python train.py --num_hidden_layers=8 --hidden_size=256 --num_attention_heads=4 --num_key_value_heads=4 --head_dim=64 --intermediate_size=704 --vocab_size=976 --hidden_act="swiglu" --norm="rmsnorm" --norm_place="pre" --norm_eps=1e-05 --positions="rope" --rope_theta=500000.0 --rope_fraction=1.0 --qk_norm=true --attn_scale=0.125 --bias="none" --tie_word_embeddings=false --parallel_block=false --init="normal" --init_std_qkv=0.0256 --init_std_o=0.0 --init_std_up=0.0256 --init_std_down=0.0 --optimizer="soap_variant" --learning_rate=0.00617 --beta1=0.95 --beta2=0.95 --weight_decay=0.0 --lr_head=0.0105 --max_grad_norm=1.0 --warmup_steps=43 --schedule="wsd" --decay_fraction=1.0 --decay_shape="linear" --final_lr_fraction=0.1 --batch_tokens=131072 --max_seq_len=1024 --doc_mask=false --z_loss=0.0001 --train_tokens=330000000 --max_steps=2518 --dataset="wikipedia_en"
Each number is 128 + 32 x the weight over its row's rms, rounded and kept within 0 to 255. Layers, rows and columns count from 0. Numbers have three digits each. The size before them is the row's rms in percent of the matrix's.

# layer 3 MLP down (transposed), 704x256, rms 0.157, rows 325-333, columns 0-255
097:111082141116136100148145118163128177098124204179121152077129148100143118158070079112162176122109115118164116113167094145081135144097102138128155140148093139162167102092104157114172103137090137139142122184087106117171095134134118078127143082083107110131148141099098127151162162129085216080101094149080119152119106110149075099182095091047093161168078097109080150199137127121121133101153101111110075121097160167094088136136136142193137091095147146079138123138108139122114097098151156176106128109152159121085145082107111080119085170059040116145163077145169114150124133125142117128174187137124170147067152210131175153114163082113118133126135124157127184069133175115116169192145152113128149152061111124107106151138090142116081189174183147101101159174122092141156106137132071
103:091129066117079079074168166174114158098105148138172138202083127140158118125118175161112166207169173092113088104099085145113134149132148126151159144124109165168097184125136117177179092107119115100146116112177082095124125206166094132153090163110099125095153125113082108079124106116157120200092126119168075142161138117152153146096111096154138130106130097124111188169141113105154177118122136129164140105124117116117085131143118106120121069070086166135110069152135169132064058120151161143164119120181166139122120165148104212087145152041184110152116122120090177119118189064090110120163125147136139065124112168104161149182149128120099131109137131118119097104097177160115204087108110158099194148098155148183116164096138121142096115106101113125123152146082185189142115117125086
101:148117136096164137177099181123123122128145104105141126191141121149151057187130125157131164064154161097115105102166204146156098170064158072122088135131093118104062126109119176117128063165144201103174122151134112101132152150149106114088149056119119119203119169135110177132125099068040128132164194219135170080107117193136107103079096090127135142080102104136111117169101062097123145147109130193146143129156143148128125084142143126127091153169166142196103120133117165111147149148161112150109202173216137163156139146117099126129110179196133087129160099130112135105153079111152147150098137160123108091145068152138112139176081116071095149087143118106164126092118134092143129110106102128142141131107156179129155120123151139166153132113111135110149128169088127117185087124102187
102:069110092106155129163124181152151095167118127128119143091066127151216112077132149092142055124121073074117141142079066120098062129123102146138109123123166158109077094143092097102129125138138097125126099144109179172120170119110135161147066134131124133098103118128106101083081156181072130067095119167150134139131108091096193099155082171111162153099116122135123119103142125122099163068136065157096144091138124166075160146160117154203142179161095074106195094143131115147119134176079146144138188141112134108120147127144129189166087158150140095156091156135114091108122105156214158140173071106100119104138162160074161077066125140133141155124138122196115129125072096119103135151110121095158165122076171135206162188116138134158167095144116095118127157086115124155077099073111108
102:146121134190081096069103078123091131117136140121133137110153121128172111088155119088170125112122124105124156126129112112119058155159123100130170154145139126132132137095096117157122164178078134094112160160126156140126093122208102148132110114104137120131034185082065106091134143081073143114040138130200117108163091103141129121161136166149131144096141096097122126126119136110138109124145118077153196138150091139116072153160120137077185127078189117145096123078138160138132045159138073073113181091141170131135084109137129127076127095191142072091129155208111140136182159141110115112115154177126132169132127067141158139130172095125106042143175143070126119096150077195137078093178103107105141087177151153095151167134065115167096143120136123135089134109188127145065111135101102
108:120114132129122225151165102134125163181118149157113180061113136183149151152166082096135147079117167107046112076092146169126122044132144166077140174067072107182140124142122097134165128158143145153148168102128097111098147123086125093213117173077087149155169103153145191161142100151132106104116108159132140065084137110150107156081153127093140122126101109141111136130130068116177072108112156105066136198036142138150121123119080176088124111133140117161105126149099118161112091092098150135112130124152158093044058076128186124096157171091156126112095086138125071155163064193157092156059136124159135153175092145145165102122157126111121168112144134135081153146148105151167130132136117085152120134142133128134152081095093149096122149100141134150139144090112114075146144140153111
098:130132137173158122111130078115096150171174151145145122150104114141158131160135112137147070098140116111157179118154099113146133189116092107107129123143105143128146116107108171135082091151147136210118124148171110133153130146129179156088057171141174124115136182103153083123127138165144100152139149149085117103173120169135125120112101113096142059107121132124087177094119136170133095140147158143150096106119144064125076130169145186103147142111108111103135109104103166195228149141157126143115140126151169233139106091143051179159143160162070162158142132084110135073142157119091147117173156131115199120169134198122109104090157114096198136140118095066158120130145157171161103161166168116170109165171084090247152119134207111174161114098132140154120099105099097092089167124101138
101:080152174144018110111162079168094101117157154162113136192165151179148138120118101109176118165137130098140087142155131121206162110088093173130166103121086100093154121124120084132178139125087176157156085111113088131112140136069130119147123148104134167184128158131160122136175171136110184150169083089134134133161097131131187160128061125099121125162078118177117130073127104090157130178159179120102136077125159135207080158179114112169120134100072137127159120156103161115203134092113203140123097139083123137105102094125153072111166194151128177123141131115083133073092138072118138075101103094106141126143133130193105119151121165134130118078165094123119152050116143112078133094141084101085103137131127155132138120069116129096106167090187117137084201108116103122163100105145102
091:133085181168129145150144140154104158156125162137101103140120114157150130108105140078164127101117117125115086168149128130071109103114144124128158074150131195087167110164108079150134066150124189141105143132147123107089122118197119187106121125137120119146100120142149140149143152060107154126125118161088125163126165128127160110114118153153172113106098119087115098118172127133086129146079111139106122123141177126168133130178101141159095178140120056176082144113192190118054132066104212190138141171127167143101145084076134147154140102113125087066101163166122064135079110198128132159099057053095136121145161164130110172110095164139148131173090127121127092132164149130047192160077132176138136129139076210141097131087082145188076104098096161150134173113060129128118109086156146
# layer 3 MLP gate, 704x256, rms 0.166, rows 326-334, columns 0-255
107:133120149104117094138151141160131100109174161125135106193130090131069143140101105156120065138133160114052088127123100122054151076142076181148186073193136146159099118145137161102196135086145135135144093148172153063163111136187180120096146131110158093085126156190128144177110137161166125125099150136165136156114090148178135142147169060159134061138149163121130147137216129107125124081102076140110177120138142151101124134116105129067137185122120134096077146163067124143153176165120146094088084153152112116129092127173188155113085093149168107107131084098115111125185097176127125155106121077124100164095147134141140090137160146185130123178178114106197050112103140142128097072172140098132147092116084144124146088101118158169169169097130153129149171129089120077108190100100150
091:165127087209165109183146094129150108187117164133122127120122129131145117101169166150216126148088125176128118108087116163089126133175132126116108136130145145148143131097152157061096163143170104099193096141134087141147110164117120111089165188169130095113104100089152139140062123088120160109192165082169120164115130204152120119136142167122089175122141118130097110078137183102069103059129124154108134135120167120156149100125067141147207096168124122163150145192107154101112134118106050137069098105079114198104125150129069121140099133101104145102115096215096113139113102065127116121155099146123077113105125079114138111138142092179143054119149072138158101112088106131137090178157098112091138147199124111170093152167102138158156160141136131140194135171166070095168137112119095
097:086099118135157083162080134163108102126166107183179148205113097076066066173135116169153143144178096176152122142094139167075161151125110137133185113116143203117108163080116126143139122133100144138158123116129183108135157112155152149093063145150088095137102166129067119111123115133188093105106108147162106142121060080088129110173162140086111091115157128200123163086100125095150132105093149081170190122111127160067129049145110131120149120135089063124115154116194149166131132129126129162083152124139180161153079150161131160131172134113156108073086141113187148113126155147174132120158134157131091189133092123139130163175147163157105145145142164049131114137119147162185139109163179112191172191173169162073183147184129110137112133160101109115142168109108090130088110129138091
099:123105138082141135153109168160150166150114110070161169132109123154101156125045105123215189085074147057142102108134154135104089136107120120125163114099134154104129113141163120107112133080096155057154113150133132132129193109104082140233136099136133114127137187128081143173151125103174120133098090119107139138128161099159126124087074158130134172116166133137157199139184136100117073153126140119070144152141123212115106090129153142160149122123121078147090136086143184204134084112154100107159136132116093164107091116097129117145146142113123094123060087198148115122105108162156186066157100120085118131136111084107145107147113180152129137092082160194174164127107132159198031121203103126178120115135160123102126162154072178177162102087108127146135126118138084144128111107124110
111:113171059112101175111074073164163127087128097123133091160099115146163089119171125147167179078161160132159130093137142069151091081164142151107128131135131097143078124121169124123118147071103127082099131127233151136101064134087144142098115113139140181087147106052127105100128094135142158165144137125134140200135115090145133142132099122228161135132198126099102149098145087161151122078120106113056205137105112124115192143095126125120111099114084163135168157102117121115114109077110120126121134103176136115108110157130180136147168066117187114123142135118128167073153138104154124107067135169135166108109105161159147174145098116089174090099134170114153207147146101104127160123139123063121131038115150076093143155159168141120127094104118086068126064111116184142102141104067117
102:102116102142142092103178129136118161116093105094117132160151120111138103124244083099144116087177196127160122164143139143162171194100123183146108069144166156184160104171143132054116132099098066090113046080153109172133163073199143162072121122121133192128089121090141110122098117173124148098107167137121135123124112095143107095126142141085108131131168112102091157165118136172131164131124172153102174098153134100126116133094116114140089126083145108083129168165117154139193123192096136159117140177147160108089144111173119142098147096081156081063095127101140065109219100176131112156135115123128090079072116110098159144191122174194120083171148123116098147170193157127145125112112104121123145148151178130150134189118125170073105103175091145117110167116117161130157141150160151
104:193108081141103114151169099115100119154089108124096126143166165148126146123069076103147153149133101134173117131115145148107140183130112118107131145101103093111168186089159103099159087176214147167159167097143137143170164155116129153209114087087144078095156165061127129090138154145135150106170084081150147112093143081141095144123126154165160117146129114125123129049060146101160134148133069101083128083141117139122166071218155116144184075172150123160077113163120144137127121098069178157134179104157132132107077139074120179137145135101132142147123113136179146147205056128128131162098151138066092149150162145071154070117076074150124113125117199143083184082123100106159121161177153161157105100159162128156100140149126161165055135159105099123097164152148118137121116130138126
107:131105112132091170115120164109162088082136137134176141144130130127078127189103119169216121174155131136154136175120173119135143115124111123191132111186164178109096138105112094171161133128115149124115108101140178166134179173126144107145134114124147192109111076147149143108147130117122114134167082171183129121173152160157152108068165125116092150159142157112160155124154166138169184130065132150166106157143154127126120144118143129188109155134158114112086130148135170132157076133114061104191095113168123141091062164152124087089131166134081001052193119127139150126114122162181121176120109180134175121085143096098122042122108119182174149153144137188174095153104134167113112145164117154072168087111121132149147159186179124154166092179109160149154096088181115123159097104147087
095:103186135122114108114121114163085128143114140127123119184154130157163143081151111115116142170116108080170107130142149128127150130111127120131108099131105148200117064166076114115088154153066102100140091153146158189097147147113139092138153090130139137144198080162061183178154131158162173122168180133123133116124173105128103113155189133137142085147162111113111125128064101093075143132098204073114124165164134075138189184124081104166122061119111114205113190131100143138157153142134126085208090095165132135052162129191116120100146076118102130146170138124115110077101168109113119144057096107155124160123071091182163104126150103121123144142173125127126122137089078134243135148154114123135095127128105144119100087153083141173068109120101085166100121152073145127081160153140168
# layer 3 MLP up, 704x256, rms 0.169, rows 326-333, columns 0-255
106:112057115122159135187036117198150092137155179100126178122110146155061156096123117137155108152096178090144103139109113178085118131140126141122178142213123125147105153125147191096125120118131131160159118089111093125160108088109167123109165127085165107100127145112105120163093105103143093140104130157151141164162126159086072151089155087134143118117164103118128097089165094140128157174136210116172135124097114192151097071101100149110114134136145168063139096129109126137111154167142108084136164075155124114116123145165174108187091105172119169141085049136124184175178135159108119094113201067134146158128155122142179062063199147128142072155166153143144108134123155231083133108090116096122159111148137137095134125124182119120083183141136146170065131128165155113122142114154111
091:161084175115196122063171110143119159095110140138065119127161080193123130167107098134125108177158137096132143112113178149116195080142166074190139092094139126147139105133133178162105150156065111158072106137138111124152065158075086131109099128180145106148190101121162148146122147142111125121133118109138042074117208140106161127147104056135130114165135091158151090162135088136114177097107129130124151121118088089150193121126103180115182136104148129091127140164163115165108153147124167106196114141098133076127155156114090054129097151123184143153106162131208103184143114174171122123109141154162101121154109116156152125144121136153163093086113089128208176108145136071121128116073170110152175147136152166098132161108124104131120094191099145105098106168121151079069143129099200
099:098179136127152147134041095122090082146083115120074149180117071115062095142090146168131140111176103155183165130134085117147114156129123109178134081155173109092117162124141152107172118133097189184152154086119106163148132139141142124196130178083141065063101097099150142098178156110137119103112175125152094129146107149164128124154107146086107135158202184122130130118087110104109176121089146109132136156077106169150113060159131127134119167165135132138124132086089166166128089066087127169120116157128132135130100087104090132173101096098165123138102089124092097106170124094116140112148157113105092147145122172172226162116148082180130102148156135156162161158137109141103173210060147072187120170181134114072076155158138171143115175141140045173140152158141132127159143110141110
100:128167128155117107135134117098141163103169136142110141140123098142120111246111208159121119087134049169137142121149127121141161178149132062157091177148099113160093151129139082179111101174122126194159123090127155128128092135098066094090158099129059119108195157131146072074111130143142120180128158155129138149113184136074142119156158134162103137110132102081147125119110179141166174173184096079134097127110169090130134148127097137166115119157119145077161116182138099073115122091111060137121107122092117096129115127170088091113140127135115103168167114068112096132137131095128133140045170148179081114140093118085102085141130131102158141149138136160076150085120214153080181109073154112115100143181114190090117148123176114120082085072129182183155075163133109162119108138107091
104:113083102075094073160156112116124152106136120120098162127174156087113117151075094146099095136101134101167149079164089119157114118134089114060171123085127110109133171075053129109123109182128099166108121190081174164154146108099111139205120149117111112136110176145185118095138176099121213146064152126141156082140163148089141150170150140120123128158105104103193115134142080085111103099117187102148127136125111145120144174073131117169107147036111161141113129130081191148165111105129101113114159103110065181138116131146149084070134176131124078139140075143156111154132122154134189129115118053108178109124148042093093066120116133150100138154104106152086135171148177090150151151107106107168118182139139142153151140161152100158100169205160203103106171123116111118172125129130094
097:140200130114112142134171146137150108145135135096131172091124101082110119144196128104151097086146128082135098158095127165190125105124141136094069068089101091123114072141155154136153132139149112079138043088141180131174124127180081187074135086102137164169132119184214128087117121182109122155138135157081168129109152073127129118101112082079134151190157099108102172132089124182148163158156092191122096104136107137093121158101133126134076162077095098112191129149137130100129100233109089131128106173096136082176126100168137141115131153078151117085111179155147131067171136139124144153119124102116095045099106103159135141114121126136158150145099139167105160158144107138106102101141173124154199142159139149180177174116172121102096141118134045114065127141118121108073115108179133
098:112091130099090081147124131134117148145071119130140105123144163151198150127148094157107151130116131107102139109121188159123156129113186126145130137122100087074160125103175146148137124139167143129130105105121130171105162128191098184146122086075128097107112151099175132108057115130200166173118148074070144121189102099193114118022094172093096096175109126075090078089154147179119096084113170107132132153170142087130095096134149173114124145164063134069143063094162165077195127147095174135144084140111139139143103143128083165152138119108069156118128128193156095074143076111185133127105158172108034109121159164107070126115098140134075182118047165103148141142088137161133130126160153123129199083081120115140118136168106107117149151109147148123132106128147094117138138105135082
109:101193147151145162169160175110149097088152147167087180172098110113123121183151153161170119145133146099188136118097121079085138125047137138143170148129130162112184137122174116141133125142114106138128107156087078170134153154152120104139094125149156188082133087110103146112149072174156127116144126159124144139056128110153079157113098150160069159110165131132136123103153099117156135082122138107155105160114121154115169169133150106173161105164155113166076085089124145140106084135151104135155131081198117158122057098168123114099135122155108069049188106099127108189159097066131088180181088155129166072140081111087091109135121101197123165154094128135181138153139090176069140122067127152050096111130152146174115122114134157177147103206081178111083107133176128126092124077119110